From a checkpoint of a small transformer trained on Wikipedia.
Size: 14 layers, width 192, 6 heads of 32, MLP 768 tanh GELU, vocabulary 4096, 7.06M parameters.
Architecture: LayerNorm before each block, tied embeddings.
Each number is 500 + 40 x the weight over its row's rms, rounded and kept within 0 to 999. Layers, rows and columns count from 0. Numbers have three digits each. The size before them is the row's rms in percent of the matrix's.

# layer 4 MLP up, 768x192, rms 0.136, rows 671-767, columns 0-31
096:462460489556554496512462512580464451593518541475525457506521517522543392489498558407516438451414
100:539533440536487529463496454478456525541523487548505459489535521504487507398473453590544500508493
093:455468504531511433601430512514464458496391526579460619514549401524434536534481529511599496516471
102:447479520513478559482545484498489562509508498590532441497543504481422520401553505487539449478484
102:505460410464453457458487480508466558510469502494530450532503516466529489528470538502492450505445
097:468575441587528535553525470464541509494501519382500486481504524535525504491498477555503521526465
103:498552513460554470481487490501448473521467477540545498499476518567518549468451582489540537455526
100:490462470536456525532505481421483435491525539534511504559536510513427580460566480508523484485513
106:515484457499510457495515451525485566533514524529548532494426447513497501488499493449471483516563
098:566491414478471467484536496457579530517512528532537574496510577490537570519587425484447514533512
103:554425510470560580524516485518500516548459470480481507489572561561521448584478523451503457438502
101:531471541456512506523490512522537445581470519548550512472492507532414517491524486416502516569498
092:585479461475473379529476518548488506476594481519572433468473548461462474540555464493525489450405
107:538511521532479351438473546491484551479458495512454501564490521523502538562515538549510447560403
098:520421532549527526472549499543491578475509461449470492498495485509552583455569466530479467454494
112:542479527522548496526496457511479575452503508463575464537551505483515509470539467454466433512459
099:467535382484554518472483462472490543521501519558516484503555505407487515527538492478487525528429
096:485498599501480503491453423490471503438464546466581550496496429459483541537497516532526487575400
098:430497568518536449542525507525477516477522512510508473519487585511493515548562477528509497490519
102:453527531478533447394419505524546523537488534479534441554510475522524554536473416464400508447561
099:491480480434481462497520451527485479487528446482471507465474457510541552458570524494427481449516
096:548518499505476428550446561545501535367439433491496555457514564489442511523485494514565493491435
105:464431436449475558469564485513507492534491531489480536451509489488543569504449565542470480566542
100:520504496527498544533537530577471482600525499451529522480527395500499480471490505541497393530531
093:439507481576538483561498504427473500502523464499481508518500428444414459596526535513572486468454
098:487422549487530522485456438460496510511579519535606552538484519495437563502516467490492525483436
101:513457492474495580466490434443515477504479558544478536486542528515495575498514469484506519565509
094:505521468540484539563515504556503530505491474514486509507476504458465507517525562542498525473515
100:533520480582503487539562534511479473517559553459522486558438491507456497450453407519502557454514
093:461544504451447472507559504486419514502453545563440425527494569429456531530524418510457529498473
094:570457478443433498507498453470498438527419500529442475499557484485537487488513420482505512466514
096:481594580431473437466519487483479461546508471517481486511457472463466560605467527519532479469462
105:489500536559490544582512581487490460505496518454583501495499572487472453536569552439552515500490
103:488475514446452465468380434542553486500459579486504545548484530513456485466548521411523523496565
104:488511527525513506552453447530539496561515501535443461539520440530485462476497522512492483538456
095:498474502475515510466562539552391422491495505478566500424564488529516492502558428542468535498500
096:551499445528500536506474549527497526540441473557526511543547487522559478474509559457542483507508
097:441616490577475520542548541531478476439489528497500543515384502498402490523472460532526539443487
104:469522517554492447485439577499493519476524544484522472533502563523479518560487483490490524523473
099:490454514409507502511478526577467484517558512482518496484589535486515522507446514504474425473526
103:507477560548436520564499542475518494549521500550566454500505507496473493547470525431496477525454
096:518446496558506545557507494525466461422456513457514458450512476538610473462520501489534391480522
097:444501435523446452563531552561554498488517526458504571538490480532423509577465487541501567488421
097:516501515577477519471511471498402487519423459515492469445457574527558432461548533485501455489493
099:474528457498528528468503504423448441451506471434530425484564534528530509591491491489478570575469
099:476514474426518519558465525513485511522522479486522482454477473524437599477527489530503502490482
094:450473487467437591559484469446454461500452460522450494540545476548485522517460546422485485517540
104:517460500474487487559510444486519475568537456494520499483501551476584470411509534541559571513536
102:449502443441465485534414561505559476501472464465502519573510531588526470418499524469463538556553
120:486444547582504512487494500542477439523565513455540591551518497525436476548515507580529522496472
098:471425541441552444439558493517497512461545548555552439425449502513562516420465489532515491480518
101:504521474549550529488492429522454487465526503522467497514541504573464495554495479450452480519451
099:518526483525524492496533481497478502546487566499463476492425533561510539511445556435596476535448
097:578516494528523439444463468427514538521478497448479436552501458507507524461455462489529466486462
096:537552442489455455467491584541517483455563553477489582501543510476476491560472532572478572489451
105:490456455514480496547447576535494453522561517529558511512489466493537460548527422543480488476528
097:468598489518562492473514559513587502518565523532517515580484413528561440454442523471553492618488
108:482514488543467595455477498566474491517548562551457563549414501497493448493479504468549558500437
097:574492527506520473529577490526499534586515464520474520478534490465507437428470488513543471497460
105:464544491522516490500478502468538483548521524534399453474477554443514542495599494552473540511532
100:489542605535482471512409485502519477569447550438509512589466509438521449476503552498493572456447
105:444461486486510433526488527548468471504439496486496517526485521580453591562428571528499523490464
104:490521501461455493455456461507526563518557493452491433490468508481449535493540465531484472521422
087:484477464475476465555502538475572462495503461503502481564499610482534431550530482503521530471497
106:481497536534464458533462531451504549483552364503505552550488546483465473512465494493477540598572
094:514398461533550474522466510513518455516516586507479476491527516485478443520460485486494453466535
111:567518496488510518515479486478411500531514546449557510509443488538481559495481554523464487530527
104:538512515547491464497435497458534527544521456471392470599541621526487509477573445530501515518554
092:461437530506471436529428488518588541495508510413519504558464559473518490582486395527510564556481
104:401580494431495507477496465475447432519506532499485570523457474461502505508511528506561534484460
093:526501494557468490481464503589495590467552507538502462475489554481569520477497517500543448448515
101:536471454520534501556459518492549466601500473505506518544430491510478519511539445473463460513471
095:470591499465538439510451541459471440529526480453474518454515491429504516517447470507451479568507
098:472527553455485483418520403467526425530539485475556493464522499541443549451531563457516514497525
098:569534494547497479532538557516513472450488475533485471500474467585489496584514508537409480460544
113:439408539440547469469540515484463560530516557438496494480444432495573525473397548479493551497555
106:445537452540498578485444490483437484484482513463573522429485555536498552452447520492523473438414
098:427501477573426548582491416489488511477483522542468546475549527554509486507595494540513503480506
103:507440561534497509452511489451480503495489441519562563468581385514524480502533451516435365538490
100:526487515567497519426392459499528506507538484484518496534469507515501522483540551540522526522551
096:439531453533588487622489569481457499537565530471548511521430529519486558443493462490541510506500
100:460513523426496468477523483521456522474473593410525551481525556547515546516547492580569515476525
098:475570514506433405605473554512552485545493522502542568514517475491509533496494511399521493525487
103:511511495520510394523480471550544515484473436526527383466542505550502541523544478524526537524486
106:579496412519537465559443554499491563459513543547466445559493520404475558517489552557432524525448
101:472530488495467477495411511463454529540540540489504569503536463465397524538503483489547472503445
096:434465531492469457556513481586491531478478490529464456500445575494501506472474551486477488540489
103:507478458507541485543441507487535503467535518502505418495454454480537462474532528554446476528528
097:526468519479503447452475413552506539550501554565478467585451495481583491441520515473582444480502
096:543480502513521498468461534462455496519561466471509563519473469477500487448498556557493517460568
094:456489519542472430531483471505503557484482544570454470498434571446534550470497479499475551490517
094:563549538537493465496451485464532455442464545508581482566470476537509527502487515457460479463454
099:466515496519547564436459503519559451611420448513502408480535462523495491506486602573417397495514
115:517488496517576485444498478401504514543480482471426528558538464447528525581507563467562502518520
103:459525521547516417520476511543460549490469523557491512495444436515499503437432529523548501520451
109:529538474461474481491464522537432521502488527515498538547471466429487485546467512519530539409534
104:475483539494483524517451563511475539495555522450533505594535497538520536557585449430450466522506
# layer 4 MLP down (transposed), 768x192, rms 0.0585, rows 671-767, columns 0-31
101:528557509500506523552524577498499478535502499491517469490514510472526431534509544529576531482472
101:518440482530470450510557512545512431476531502481588448499507513510485489452493419581556452488496
095:593580432527516536473525444521535503519451471500496462452511554541467529496471545450467486534592
099:474463509573520522501493422518471418510597524493453490484496452537528511510493469495502519532502
098:496583481513510453493523540516528503513518553508521396519528473489524485518502523513534473565575
101:550483467478516472534485499481492500486560546525575502555584487538475555487449493486503463452459
098:474543463543519506499478517467529533528460417471502518506475376538568464469479486496529489470531
096:434418544432490534503531535537480479467420505523485470437560491476538511536514481576571497522491
097:510539439500526437482420524475496512517527487522494481507561462528452480550508529495563460574450
100:504504553456529530495508528445551492533555445491476467514508486486471446492544504492525471512544
105:438471521448534476443503470560510522554606536533510503545571491506468533553482558498492510447472
097:520484464477508603536460611482473506506488482507506483513486535473527496553429443460465484530509
095:547557489472517486481513474491474461563509514561530550491538520522493456502497471555541482545504
102:519521539566534430422509525505438542524478502476491463452485475443525536491506513506507551512413
105:458510525482458481528468434494525473478512535545435561502462563544447483498480486453473575503568
103:523495497538539511498481561533438528492586474463529565508535518442502461520496446488530471489466
107:524452494517470504506487501592489507483561446485539518484603558558485497441437534485605546527479
092:469483554433472477554473476465382468533484503580515500475487510490510488463585528564509475490469
110:537546476434529526526488509526458553470470529461489475507536503549505515522493486529533542500422
108:443489566518488397441434451459464477549521534538468488448481544532447570564496488483441434465554
102:469500555497479522473493507442511512486497533488486507468482477522494539554461462494476562511468
094:400456492479553404447484543426478539463462404512542467525497508493484494588523447581520456423432
109:457461519475471496445532559488460516534497436477522492432504505564502426493482536500524434512530
103:501532477511537499422414522475486497529551511519420438534460533524456502557605482459455475541521
094:475499534490518547553509497472490520490552455450544505503540589580477450550493472486515509465597
102:522593492469482497532600487485515421530439461420404483475489505475450508513513529484507533448503
091:469485512503483503498444522545430555487457531477509487478524532514516551483463557496565468494503
105:543428511511549447462441485538461547525510466442543441463599461548598498513515508524446568502463
102:484510489486514489546495480521473548454453500477553484521569451476632454536494502545472491433485
098:470490542443495502529440525499497419483501566507527532480522570494573487466480476449520461478477
095:405540503485475532526561523495486569475558456516519459486513514505517490446556587570517451471504
095:463542494593521563593490457438442480455525463414482487479493512541500496510461547456529496505529
108:480432581528533566503436490481494546455430462525479515518510523512445500469554533484530569507505
101:455524463490488431564520509456448562490576530545500491440501492468526405495517498521463505508494
095:519510538462550546460619515484456527465496449463480502491488521530537537569451592501528529488559
096:469503487532485530491467531384564531461467475480539521463464474489455412427570578506525454510530
095:516460483542537478506519534551454492528478526489546516478469406511506501497556569525504525526503
096:509531498524508479513477463525490466462445527488502484494520465536527588548446527456438458530543
101:573460506559497555518502508507480480529476545513458491498445441524512541447504412513435493540524
108:447539482582483457432513436529543461521500448505455493457518538453556534480513488534534464530470
102:482428569467540489460531514509477525459577465503472525466569509465555534457531486551419602514563
100:469506532540449480467455512416460559525501517553542507552545549471530487476560462569490454460479
106:530487445513475530508537474412507492559539467506534561562506526515468462498554485560459524482501
101:569479514499488454504489443447566512502533548635495527513431541541444481480512639460436474505467
088:492432484501594504530507445563546483490496476451577549503485528473482438462548526555546549538502
098:551469548439487541514472541504559520495475476472467456481509549492572447472546497476531498589497
094:465450437531458518427470542460500482433440560553456406526464509555499544577514500518428480517510
115:490480474490541473488525520452491523560551479511424519484509435515528510420470501509403449548456
098:467399498453434469512478500527499502465489443453507437520544465576531441492606489472462388510435
107:446490478554498529533432453492431549484449565586476496468547549508620526545539518494477486457502
099:505527518501483563576539459452531423513523594514522519491531434478497540446492535479427493506487
097:494522464437455457517499494427541553422460522538523559499529493492432559511590469561465496460457
089:543497491496506391458475473433536449489509538538472487506491477489488515485432517452569526467504
095:489549483464474537518487515616492493512561509507503536508482473550453412514550510408481429556556
099:503511494521555472483480475444519464544515535500503471459549550538464504491576448514533556523461
108:448521491533507548521542526474531509531525537481499536466477539606477528475541485520565476470559
089:516528521517517436490530467568417495405468499523524474494496537497542554561497496483455522419446
104:516620475438540499508540460483527491503479506529488500520484487525491533506485428452475541528582
098:453443519507480495542502527479526494383543566508477507560548449512448446505528457546517485517461
104:497479498473530437489482521534458594525515473550517539455548503470520547497483498574468467580485
095:549505454535516444494476466563482471489505500540452457421477499484496495560595534471446456499582
110:549493498503467545476493489521512475523488533607510540550544577473512537449541539524507461500492
095:506504509478534558461554454523456544550487448487491503461456501477567569524491522453550497525552
098:479480550492505448458507546512513431547507497458400459483453471452525489490408491524525470454574
107:509559463510477545503499477511504487549575465528497525483554505458534440467488549508486444568466
097:564468549491514468576518544522492510460505493520489488494530568434529505553469493466510482503490
114:486488469490574508517491533477483497526472524618402461564534552509524514465502473545487494499515
111:443482467616443525524519476457406467464475486502549427535501550458450502482506510465425471418500
097:469493434459431513449510496458533560491489551531491487563511408525457541490521465550452502497504
096:423477473537575502485475459519429504494504536529490428417464429499533516530460481408420515549528
094:526488453538497560435560438545515539570514484506532516529482476538457507501561443484506504455473
099:460558544485565487545503515487559438490538582549545573510490502556514465536497520513491545498580
095:481425504489487531507518473478495495489497508491512476462459488465547472519535429529508539499492
099:511554503498500547536545546462471478519497501443515555477550527478501536486477398476510464474492
089:450472552415501516515450538487476492499446472471491540480526525429478549452459418554508521564518
106:506572509546422526436466504438461523449524469535491515446498521478544441476508475497524501449502
113:442405497524482500474495482590461483504495464538557537488541530545454537555451422411498494477421
102:492404521503537529529487514579472488546461467514532512491506554571389429462561463442516566440513
103:520552479513461493514485488529603464511509594490518476435457544473514493481423449558531526538483
098:584477525482523504431477527469456574541550491514472529436512506472502472508446489492514492548499
095:510554486591520555516482466527541467523473482573487511521482507480534499512610496433509449513521
098:496485496543476466515509502520545516462513432482526548478532518582447606488417484426468465550504
100:526512479456479520396514496544497528480576602447560476495500458499536520480509517469515477524456
108:452493479502461521460429411442497496508489500456570562492570517553517423492548496482543473519514
093:478460538492485483535542491464535483544429492482564555406529429552541462536474451453531496533522
114:453521476489434590502540524431522521585565499434471516481440485494482480533541531520585516522568
102:488524584484483508482488490483557467510506488526450493545553533519495427481438512467453498560451
102:505532488496513517474547512520450467420454513506588507580535567549502486496480462496577520469497
106:526544558504521456460482501534471534520439542512505500499488541451545484522517487590506506509496
097:471454418493506521512526573431444534506541491480480429464483508472543493505520530449472434427483
105:515505493499458462462435560463497534464478430506527539494556482446549548492533439535517510451534
101:445519538486585491487518560518501566469461478539499471544529470504522488430581409480510459531503
098:539500578513535468531509453498471530449530411502504488451515535469447462508523457423490482466536
116:453478501493502531636489525483520530459487422552499507487535456477587521494531576501531484490507
102:462504482549516472526507516437429499513486465422471554457450512466525434543492523548556427501445
100:465512417516492484531491461503541530505491516450449485501536599508519497481514495515488484524495
103:561513482563487561443506562553445532469503533584476555451503488512545430464461478541526479470452